{"n_layer": 11, "d_model": 128, "n_head": 2, "n_kv_head": 2, "head_dim": 64, "d_mlp": 512, "vocab_size": 8192, "activation": "quick_gelu", "norm": "layernorm", "norm_place": "pre", "norm_eps": 1e-05, "positions": "alibi", "qk_norm": false, "attn_scale": 0.125, "bias": "all", "tie_embeddings": true, "parallel_block": false, "init": "normal", "init_std_qkv": 0.0442, "init_std_o": 0.00944, "init_std_up": 0.0442, "init_std_down": 0.00944, "init_out_by_depth": true, "optimizer": "soap_variant", "lr": 0.00511, "beta1": 0.95, "beta2": 0.95, "weight_decay": 0.051, "lr_head": 0.0107, "grad_clip": 1.0, "warmup_steps": 200, "schedule": "cos", "final_lr_fraction": 0.03, "batch_tokens": 32768, "seq_len": 512, "doc_mask": true, "train_tokens": 160400000, "steps": 4896, "dataset": "wikipedia_en"}
Each number is 500 + 40 x the weight over its row's rms, rounded and kept within 0 to 999. Layers, rows and columns count from 0. Numbers have three digits each. The size before them is the row's rms in percent of the matrix's.

# layer 5 attention value, 128x128, rms 0.149, rows 54-127, columns 0-127
121:419497528473532510548473433549468508545460473487510496543483497490463578422506522480472537524533498499518495476561508421530454451516494417510479465493483526552508510538534526577484524523582454505511467555497475408569569529512549492532455502485492470466374471473470477479472512467498470514460569437524476499517597504549542493503528430505441414491442520476511450502534470492540531492449
110:484517477432500491365560549453518507505453513496485522503481548476579441569531445512552462556559532535475475447460549538418480506466565560474494510533482555520487520536533532477591598483479514487476565491463538507514463492524525516515507533462504494453550441518440452447423482467515474468513469594471518454569508544494462504471476524495510494425518478531512505471470476482506546443503
131:483524466441535506456504497560615514496567512422458525499517484527551588558497439521556505558560524488537459452568503540462506523548456530509519556475546465480487528515491447505478465433515520454493452486461481552490465475542428392523494582480519482473487469505490511503438496497553542525536482477512490539464534572539486466539522571469505490435484479541493462464504441565465412512498
122:487604457582517557508492565432461469502529527522525453506456499569482533415464465546497506521506499480472564513507396484527484558527577417500462544454474385504502499492514498511588500539459500490506503482512498564502519496530466477515543486402502544528496496487529538531504521526469572443517524462565488478505522475537419530538507550518493475523528447482463557541480540518499583471477
110:515495476474447475505558513459482455480452546520542510451466462385565453450507494552548495494451508488415447503494454485511493460504490498446555552537495542548430560431544477522467576503517524523441491489564550487439516476535545532499433471437442477549517529487481540507498536490488540544506495606476507430451470441489540536430443529525560525537513482520507490500507553426524504480455
125:473502528502543538508521431455515520491532575501521525461482421493424545438477566484537526563560528510487523466529478494506468468491492536471468537424453483510483425519567462481603513525522517501491482570473509435526480541444504542508480574392513521579431453517448572432500515469492522548504505491524448546468606500527518530438483508527463501434524506520455529458502504476509507458533
093:494492536479490536534485527591477498479535488526488496549473452500539507459465495485547473561478588444532514536507546458488461534555539517490419523433570476497515514510581536443421397470509555526440537488500476480520548502493497542537419509468585513461510524534519443509466462479531477541447581420561498517437533483466475498552490509421507496444524505480491498418427510487484545499484
112:504562541513523478542524487542502490404442439454484479567537506486517456534528475441500470482493445542515527509560476470486509516524522471527484524551534546410469469463376472546451472459452502534552472478609431463415541493529496459488559455542478428560511445503457494517519467470441496497483442457482441464501483509491526463513463542484525481493527540470509492490440480539480429578479
109:504528521484475564525515505555429476468425481504474476574508479386505469528506495465511511457469556485580498525460493484506516500517529530485515466549517461472479440478468615517501520494505528489550552535516484487541522469488528422522538528473525446513480465540453519522441570493549513534536468399480516498506551473516465401487485479501492545509524496512573497478395426536623508528473
112:455468542509487514551505550528514469456489439553529474471589523504466555473508494591456516485466471549479431444555457458505516425546501512476497503566510458593473519488476420483535557526477495517502441423496509491526523517549512491555506475468503512505498463496527504466506523412472451519468536451497426388458525526546503469453518587501495422519512448483532419480482551456503540480450
080:486429467573515473450470468474506552511488528496548560502516480511482544560574529469479454483445527530581512524511522510555568489443501499561419483482506500471432488527461529456503595516522517524429411535478434439455520504451487490534556468447549470449460532557452464456519509494454531531512453459580530532504493531471515492523468442488514516556522535511466531512573494550536600478508
079:488526496507553489500509499495480606476531474512476538510502556452522470448503594529560470445499541393537444569515523462491538505491466482467451474563465526503481514548578492500403520426495506642470545461506512547460466454520510499449502511475467508484482449514504504460446547538466491589482467532506573504522489463503499492477456488477485418480511423507482498454512520468574539513512
077:494518483510471510494448472486393524527510437553468534542485462464552537511467492533499428489464501527475475486568511497445496471460488447507514474423437505499590487487460497480518516439458418580533537505492469595595488527572501540512493573450577552510549518546492601543563521475488520467505523491481458511450475512469496521442496459542528512539453479561479497498435503549468550490482
090:505512535500510479498502456555427509488439400521509590510440500464495508532537551502502500486473468469510505515545436500477543465507495462491446506462547521582489542483470496482648473627480508497445430472508504488538534514536429526456479523507504471510530491486506484519504526466507437469513454469530437418472506491516452446537511446532444489540503552553522493499574578563558481492530
086:502497464569496515509538501479516550529523503518508457491448459479465468541462404548477573477491442553463608529406497617543484558544554485509589524497450514461517514534459496463488413492505477513546526435460534475538494497433534445439525507538500500490518485554464477473537557450520536435495535512433497498482462519483494460455511499548472503448473474466478542461487497507408501433497
085:425528419532436425516469505411580443497493520497504515510519473468451503483485504493500580502574478487525508498409483512522573554533497452546494522491472502502581516481553529531489479494532548454568483493474461547453428496467569467472481524510436559578568513505566524534506532491511486523465471502572509482474458528482517454572494513526490560456465576527567526561545523487546482464508
091:491510531550465483466501465534465565493505526451433468510490469495496502608475426471464439497413458446523581451528494439449499484478528506488535534482495569483461486487554481466434588504460442572505560474475533501545459500517501490477538599458482453535474536543463477563536478516480463465502450451559448496546493523461526465529497447557522501556511517455510517508577453478534555437524
077:530431534560460523442485459444510487490502539526518451508511522476528479472534518442560485511429531501556509557464508496496468474605485579478459491494530498453489460448478554522507511534455505515434464531533459512485494441382499520459401539532493521489462525449526508461458458522484510464478499479555587484575482475511496501509498535430428574535482465476526437433464492497446515593488
081:524490506483532526453467476476525504475448545495484540489545482528503496468506549447499506465462562513536449498505471515509550498476486518535479477491535486499562503425366492545531475430529478538465473479578567509494515561464479624499580557473504497467499520548517526546473457591499469452481464504514404507447545498507580562575521472473512442562478546468464509460476584488511473503485
084:511413464504490539518489434548453478482449487531456486507545550514537470552454494541514491555453530532502505486505453485492470553486528525531520506489534511519559536536448493604573483496501501507510421572583501476526498517496479477466545503401510486555539481559473472544398451477505556548465486530473470520431576462465497463492492491440478508474514517499525554499476565622468504416521
082:402479489465510451451496513479501512488439558512496513476529484531462496456517557529488506513478525526501469592458439485555385517496443517446503497434503448512550501451442465517573567519389488450454534456450459505507531522427466505546538512463541482488541557543526541467477543495453517519460525511495510545471490465561482450484486442508549518518562507487514435459513606502563484528519
076:429495430471518509501435558438532513479508520542515560455468494533515517497523526536520523442458512528549501545544424476503490461569522508533429480504469628527574620464485520465462484534494465491453526475474531526454446471514520510531495457449476530490527443551479448438509471471461448436533483517497460464544489498521478503503441539550484492422467491528466372470513482534524520524526
078:488517513553526406471503577528516470514482517484534532454537509531552569494551495481462483534485499516452506492461501493502428506546530583503477472524536494487484514423549476516542411533465458505546499491476451537545460525471429479462515516513463485476550535403476486459537552558411476539441475524443532442550545484483442511455441437515517423541499450481615507497503479487503475427507
087:545466559512524537519545428512494540477470467528426459469516470531442508469426459502494590492472518490400480472508531547469497489395466530565522434502469472548498490508481540464514446476560465474520517536488539425477495544557551502510483477484509506489532513502539628572534557520445527464536525519526513488562515540475541526521510505446476502513526569570567522435445487474488546454472
077:500528511500482532414479485529532447516495453588502515468459519477477520488490533574511486508529594539508452474483485501477529515497486488558522551508544398497461544510530451545503484464508546466527556472525515449455496490550505536435459483509463620526521512493515499574435533471487539433464540455503442411556510516507457564585452521521512535459476484516557378486521494482478483494553
086:542440572530400506508484526488600472508476535525512527497444410542491463459454466519541482495498453509546495518440548451437524519538462457522515441504382590403490477466462493477526538507441519525498501431497521482476518513491514527537535480560499458439503545481481508430464546493478506465484478470475536514498463439606534455460527510492474481539401547502499480514527517487535501509464
087:478519498502559398490453489436552473486535578582474474459526539497501467585501535437476541498486481517533522514447525510500526502448499493494523501472494495464429508467513482479441521533477494570507512450500505513528495508439476503404456493477485516533455522479471560492496463485529475410508513513579478552514521569505484429495454460582482429403528535531510532518645556503490517501521
079:514484502485540525517484564526521477536483500507453463430447575527496546497484498448532493457447535407489545472559499432446442528500514435503472470515532530466465513496450482543421515486425548404468559490485502526512525564498495541478468477535462467510501460469510581560429423461527515552530525515533498504552506517482543559485512589496551446513517516508454475445579501521419523448552
078:466450467538560466456465426522508456513502499554495480459443471510511513448514488484483495455552521431460553534445494485426523449603515470448497537483498553532468526472431456468501498507481510468562583582550542484481535519465513515471524457554515530566467524499491522529464514524526479462568393451477503512441421558483471492424466577514583492483534536497528508508531463544546534491479
082:518524516456432447463565534455454532458550513476514425498514458548527565487532472489556506561544507512486467456564482536439527514543559488551486552440445505499489475532550490483507531502529563454535472497503494505547465524480621472429543537471467457507524467482598457539555548513519559485499535527463548489538489422459407543546561501528500459502472432499523506489481477440483529499443
088:519431563432474486512475485528520511449486473434425426514482581470480486509503502543469521487536507442514486493496509518494498459525511525479511455526434482560469530511536500574488448487564534529491477512575510439464502507489477404454463474489446565550426548599470602522465563475450484495508499490446540470531494524493561519426464543445547457512507509451567493492494492478513470593467
091:600532509567530475467518447483547504464521522490510498539479534423551532461546541478561531454583437493490529570511518571486500541501513510453438458560491507532539511491473447488532495483426483483504521530474563447580484436470467435486556515451562468488504497570497537482457467574470470501449564478474524507452490550494521475425553524502491553462536478517493532536580484559536429483471
090:537459540515445518518530549409549484497492434544484507386519512507504517451533478530529435510467519541556517540488459507478530568481525524408510528537519508540526510522494534416461495438493502479468491470520563487492492509476471431508493469472551428550473567542545495535467574509554514564446484476390496541480486420447462517513505548424525509506485533519527509397560541514500506502500
094:443492511468426458444558518502512482520460535486502526510410467514473524528484443477504472512533470557441494467592485574486463471515551434570485529466469515537488534491505454484503486572562503460443477474477500594531437503436518530452589457554512448538476476474467464563496510483514518484586528513532445497487507458468475483558524462486471474535436531497494490542477518597449582447521
078:495506457514472486478420462532612546501511514491539446543536509440599518462525538471524536492474503522478521498473495466514549487467522503481438470465522483474528568535513481570388506457485460588505556480472491566495620535522469514481519494466436555472536471462503499544488457541459480477483465491543517454495501476544540461532502502540457526614510484508426505448400505470481492480498
078:455534477500547421465480466506487565416494557441485512579479480551491518475524464472503497472508532505484422489476494406522552475494512471510453435522503458575425546496515515455529546564478524542456526544410569570487529478518566476489574487440495466476503530556567496524477488471457498503508445462494460441507528579456485517485459518474570545476439556426514489475497480523466501538547
090:554488502599478475554469493485489511440522488462471482451520493449495421570409489437550538516566526483537520474459555547411534553458434455585499498510507476543473505540505489514464433523587530470467440458458489508494429501518506476418475425547403581484507522505575537512498486545506491521467517514536546468560527489470545469504502505484480460454506509474522486480533555472539501506487
086:430577569546529558537488495462513549469490470590533543478503480484483470593583464464543515414505500475471491515480508535512466452499461511497532465548508483509528526521426487481508496534504486484527558551534534508515473534491525442479509523485522439568366426506446632424458446503535494516523426513548439542475489507525490486477476543512490492477520499483497520496478528419514503520536
079:528501479527463502487461533464459516523530499493524505561507478462570523475495445393537474487542441470505508566485470539501489508549500506444542536520382504482437407467479505511480562530532523507403452506512501471521464392500561483493517565435553460444534478527530447476519481456473489477527456477509490482422415503509467536473571507539474456550465532553545534568493487544532506507548
083:516536538529527513558477469482460518542463496449557515484475517549522485533457560505534474542525512556520508477542516526530548449519528492563429548511480433526571553488477457417507478519500479556478473486539489586446522502509499496433519507534435439449520536468502481427594468480520472542481489577421524480440512548497450463581537445475422493489519435508583464521535497521575519507533
086:558471479559500458540532474532584433444481556513519502456494575402449533501395601490578517483529423492555486462486503487542453454523444508494446488526558444501509515536473524495492505484465535487496436487470484484520521439592523513489534465515438581451499527526480490506477470491513428482471501543561515460502484504469448448516502434512486514505512559442569462468516508438485454499483
088:522443458531459498513431517552450501541583506590482503496499534498544475515525468510456507487483477541519559544453521513501470514528495575425548496533516476507509467459513545551488506469506531553545551427496510505536587543513475516576448580572538481484512533549488496509508565461514490495529527435523517523446572535547486491512524547462546389441630467495473479491538466498520509528453
090:512474422519506502413547448489497467436553496517530514482498512569476522505430496516428542543519532543450474532624501430521508437461497455491521482510543545500560549513553487503402517509559450508451516448493487509528491556609590522500557471490451514517474508434508551482465418475486552498468520528519470552494475528527465491485512483479517493465547478515477508488411509493455497584483
082:468457589498582477581490470460550519510460523489574537471499502435538521536579530529499518496507482537587482542519491459566492428465537524517478532550479484525464539520522545546559489481511535468575495477493469470533526503394421505537558484546476567517421503485458503424422523496486490476496487513543504497526587516539497520437536531515471517487479452510512525407517523530535456490436
081:563526488548429459488446529463496539508575519434569514523559509543537487529455458495461534467448451472495496498450498515458554509555523545565488457454446519510508443575566444437451496505485558420470535527472475534474442480521524539435520438498486448543476438589558438595497481427495464551520490510517465445488485496510437536510514480525481553482450524506497459512513510515541511455474
087:531508499471503487551483454586484527554433455530587511564465507428501437508506458481498457502474550488514490556576455453572425524443491571593495444467486469517487508492427518472563422507484441497493534440488465459564564489541477507525460466474551548521518513477549521532473484489530486612521486517529496472557506475551452578465485494440500537481509495491539486553502527510489450468523
087:478592482514492514527464487503484488510457494528489517554511517459502450539555495479420451441511469497385452528534451511472518471530497473593538548500497544460511454543535460562505468510497497490502488470468501505503442504458449499503529509489596485509466489475550613522563544503506491525537525477569431486515521401472478537539520423485573553555433556451475447525502547563495506450514
088:517549482548507415543492513423446520518520486466507514459496492438449544495463462550523495589554472504472406555480535496502410449575471504480489536451467505555536507547557448524559445515529513485532502526479504489439476481519498489541582486486430532474560547535514514466480506503495476541531517552522539461514471569567430480525530466433499553505542413480469431494488511492535416496550
087:473450489494510484508473445546501532492516489476511448392494467535513494431520610467493503482513551537522458520493550502497548530516507511490500505585454559507436500434534534520490461478439503514506488528572471525455481443491509451437535573484523475451485618522499483498562538471564544512463510542520562480531458464415544480527551506556492467572547489517561505473610505460505476477471
090:475484454494493526590557482518519542553501528466505527522523504474550472458521519483380495486548513552407465446520517508533471482492535559460542475522466453508484503429513480532530507525410503490477553504455512442508510495589517522501471609509540470466524467569530498539515531446425495483539488407480541545474490495516536532524446431482479484507506429479500467527415516457503493491393
088:453517548489481554490510507519469444488502477532450441468509511460515538443617543455515528465543505482488537541525582525513570529499543569440437417502503519571434528486498481488535496466449525507432462547491563483477527434445435463461514480484517516407524529578556526502505530516488490549494516499473537508493480518497515460485461434482469584559522523518598502524541525570521448530488
087:503603506469509468474473520573569486500512537518563530474508514528489425509459399498512505460440473507463494465565447532534464472480531548492555551455536485512430532566467462468621461563515483482476487477517538527518509488438466543504503407512514502481513417538480494532457444467486504491510472499533413493444520430488446463472461535560465479555544497455488525441467484513477464451477
083:501493483511492476510544443513580487487538435510517545452481534461532501474482461541468523513570521472546530449514538544564514519513541552460505492513575538509468552514534574429466542438452508563430455527490503536526527466515508524550503510534480527482436471488579489445524434558585435519490479508469483473525496469590526454460406558503542448472500598479480541525512584493537480500524
087:498546499497486451463569491473465544534501524546476522551527506470548453471492480456554480500471453540507488560517500570463446486465501516562533457482471490572516543501413510456567517480455480362548496491497527510546533526460518480537612495521539518490529551539487545538510575554531541525545470525460416562435524506453539510512543453504504486427502513511468574494478521505598485500520
088:443459548542539519545482482479572489473543519437491397503459503509494501459489492503607557456524518461510514458511437421451497575507522532520480462530460511548436483525415478479517567496569430465518443528554440489499544451477526478453490496579509482481449451411525525510487472486450484480438462570567526441513515467504483461509457514435456455479483529502474494485575508499498514468483
090:573512518486575473475510471505512580504500417514453486478522502520533483495509496497546541546441540513548487469557454545519635513483516506555487554478597476563502474448486515507551494417486432550476478523465472521466513538535448516472476456443547551494446526510474440540543522484521573529501471518551566487520503474444565479438503473462472544528539472528587478507553533492443545508470
085:453557484457566445512495483545429492480491453473539522501466521430471490444537495458516483444499475503510508593472493489511517457443487512570489518506461510522476513491482508428480471473500567485477488409487487450430512493557429458484460447531534544459466471559476500523472573540511497526550457499464588518546561476545580508452493468532507446542574539489551546425595510531509454541531
085:546481487435503575526530498491474466471472481480499463552502545485516507600422455456522523472447531502537485421435497525521530522498527511530511499471557504556464369492529474479471477481501513540475558519496390492496462512530510536548444525467532456546547581439475471533514489488457547515459503488465444455494470517449495553468462608516462514532481501575481520498563438524448562491479
089:509511500520517533483543525478517489506640499462496506502557541435516494502466518507520497527436491570507481508445536575507480519510514486426461564501433438491557494485421488478550448488499504473476568517548505453454598486528487476507432403448532522533511504476523530527493552493554574600478522451490495503481540501518509528585510497437516461516510525493392480471495475467517507580482
082:512395537498435446525496493492559537494467463514505607478474513479478518527530443505496467476455466563561464524443471495499442490518502558519529440490472489455491502517435404526508508461569524523542477453462505586520469466470467507472523434440503498506528499548533452542556534486460465516551462504500538541589568463462554472479497506469446506434545583460497486502425533488492483576487
082:496503455425469511499493456502552515522536466556492452526508506537555482564478493492464480498467454496498481553501441492520520488553574447562562429505434545473482505520471509548444532457531442498524562512493565493470461531463557465507583463442532399493532426571503549504455441464493470527528480468436501466471505520497530539503529530548497513522389517552444593521566488486472537483472
077:489579467495481531508458548513552491448574572523446498472495462515506541486502536535534559580516495564523460488519596503518412467567474425445466484510489517481494489568519546466468508487547518518548465498530512541498431533528505482416480507515485488622467519468522621500498514461534489478436522491539507533501508514525507451441503448583487500505514525436505548542543438446510497539482
087:492576459578546528498520551527451492488477482533463475511528511485467470455549480565473529512516471487510592527526548528490568563443436443453491548512548591554489558476499522550469504447541541528460432540513547554527499493460519482504493530484460479504512433446465573505530491540495543523426481558505499571543472574520578460512519483553465511440470457487527401489479482443516491535498
082:502571523499443475498481538498425544555481483451463517517539561576471466520566531511461472466425508490504508491509488589524503524517523492529523488464523475537419506502496447436469530530528491489515445472472452523466483480388481509431521520536543486493511546530432509482535502457517480497479585548486496536536499411476613546522512514437488487408444492418490463470442482529508423514531
085:496441484526555462471477536526490460512484538512474566482492488466540540512501533549465535553529521440472470519490497511440466512475534424472460542545493495534551593486476406479546513447467477508526511503537558571433450472472487541418503454478515494542497593465521499448547484480572438493445500522515502461522489470443486536558526485539504454470494485472508447472550543513662472488471
079:481541495470445554515458515413475478469535463522493460487494500412506471508437509484496507603443473513500484574493533493517400574467465452451468539505516510457511518441468539507522529480464515426530541470461536511505525518501529517470527451515517484534473491445494537517404519591600485492449507517474497567537486554600507460499533487479486503468594491507544492566522468434467444518473
089:474495526496505411542487536484601530475537513524523469472514502509520490516528481524533468475490502514526415518433438490424479515450544500555439478465452522455483528519564510487517476541494486500473582457546502569518515462454467493480442482557525553565551532457516559503439447464449504551501445513507583530548580577476540490492467513508558547473565408478540452488426465518474475506528
086:530522586518506560484491416527551490481485506566515553524497484443497452477566461485491557466490555573505500490474536550537526420497536521515568462442443511538478491497476491508531583504492511371478423564577529491506496520470506483521406516520486470495499505498482524446510525577494488410490491531424485507541452468518555571501455525447456478527520527521525499461476574475479531525540
088:510500522428562432503496531513434448569542477543483508548480475439491483509510538471516408510559517510544510455509495433462442464545474504549443586516480468490542558558467461519490435502546521578475478521514443531447547514527476504536506515572539604556436517473496511455483528520547490495459564562495451545549450475525471474552532491509577533483496539523499489472503554489577469457514
085:587478489487474547484452517492486528516535561480481478496469522453463482505486448506467585501454429493466506491485534510478596590504463503462464461509537520540571501508396490483477463536566437554538497515558398509484508524515534522497513490499507526492527540505486511490518437490463472484479457523555474444404507487521517640539527505516554479476466488527411501529432494554505550508447
088:511455528500535551506593572453480487532518449473529511527572582567473526540466524493466503552517546487464451500468460443509575527451462497395484490462528447480514479474476501573562511451506475502517510522481566440488477528518514558446535459543533468479513520502502461556516466492492535548598510532485535508466550500433502596454468500496513517469484436412531541506501495547449444450454
077:552561513532446511591412526468470503470542529533555476560494525446552508517481537527455452510527476550501502499456479527474450509479528510583450589480516470487575571599483500518488536531477471496526428485446517488445448469523496510565477559490436524495464438493518545454464452522548453503445512482535455509555474389521499532487558546515455541461511549494475538527470499491485526550462
081:497510479540487554524524569536501488425522516516518546523495524566469509421562510532504455444495558497584563585499546449513479525484552465528454454529508502498471496466447507529457555441491508548362479475519467560514505515544502501454443578487567531505497561479495496441549488538550522513506481483455500492506481507562421481505482446507473500379430458486547490505518499431483491519507
089:499550452528586486499501500514486528467461503483525481525500495428493523568530492501530486549480473506458510555508506399441490436546459433466535509534428450445528528449479535541421525566498613499501498510507539465460529484507457465480523545527513567548543477492444489491462456512532484559528487548416503560481489507562492461528568500462594556474523459502435467547527494449549470560517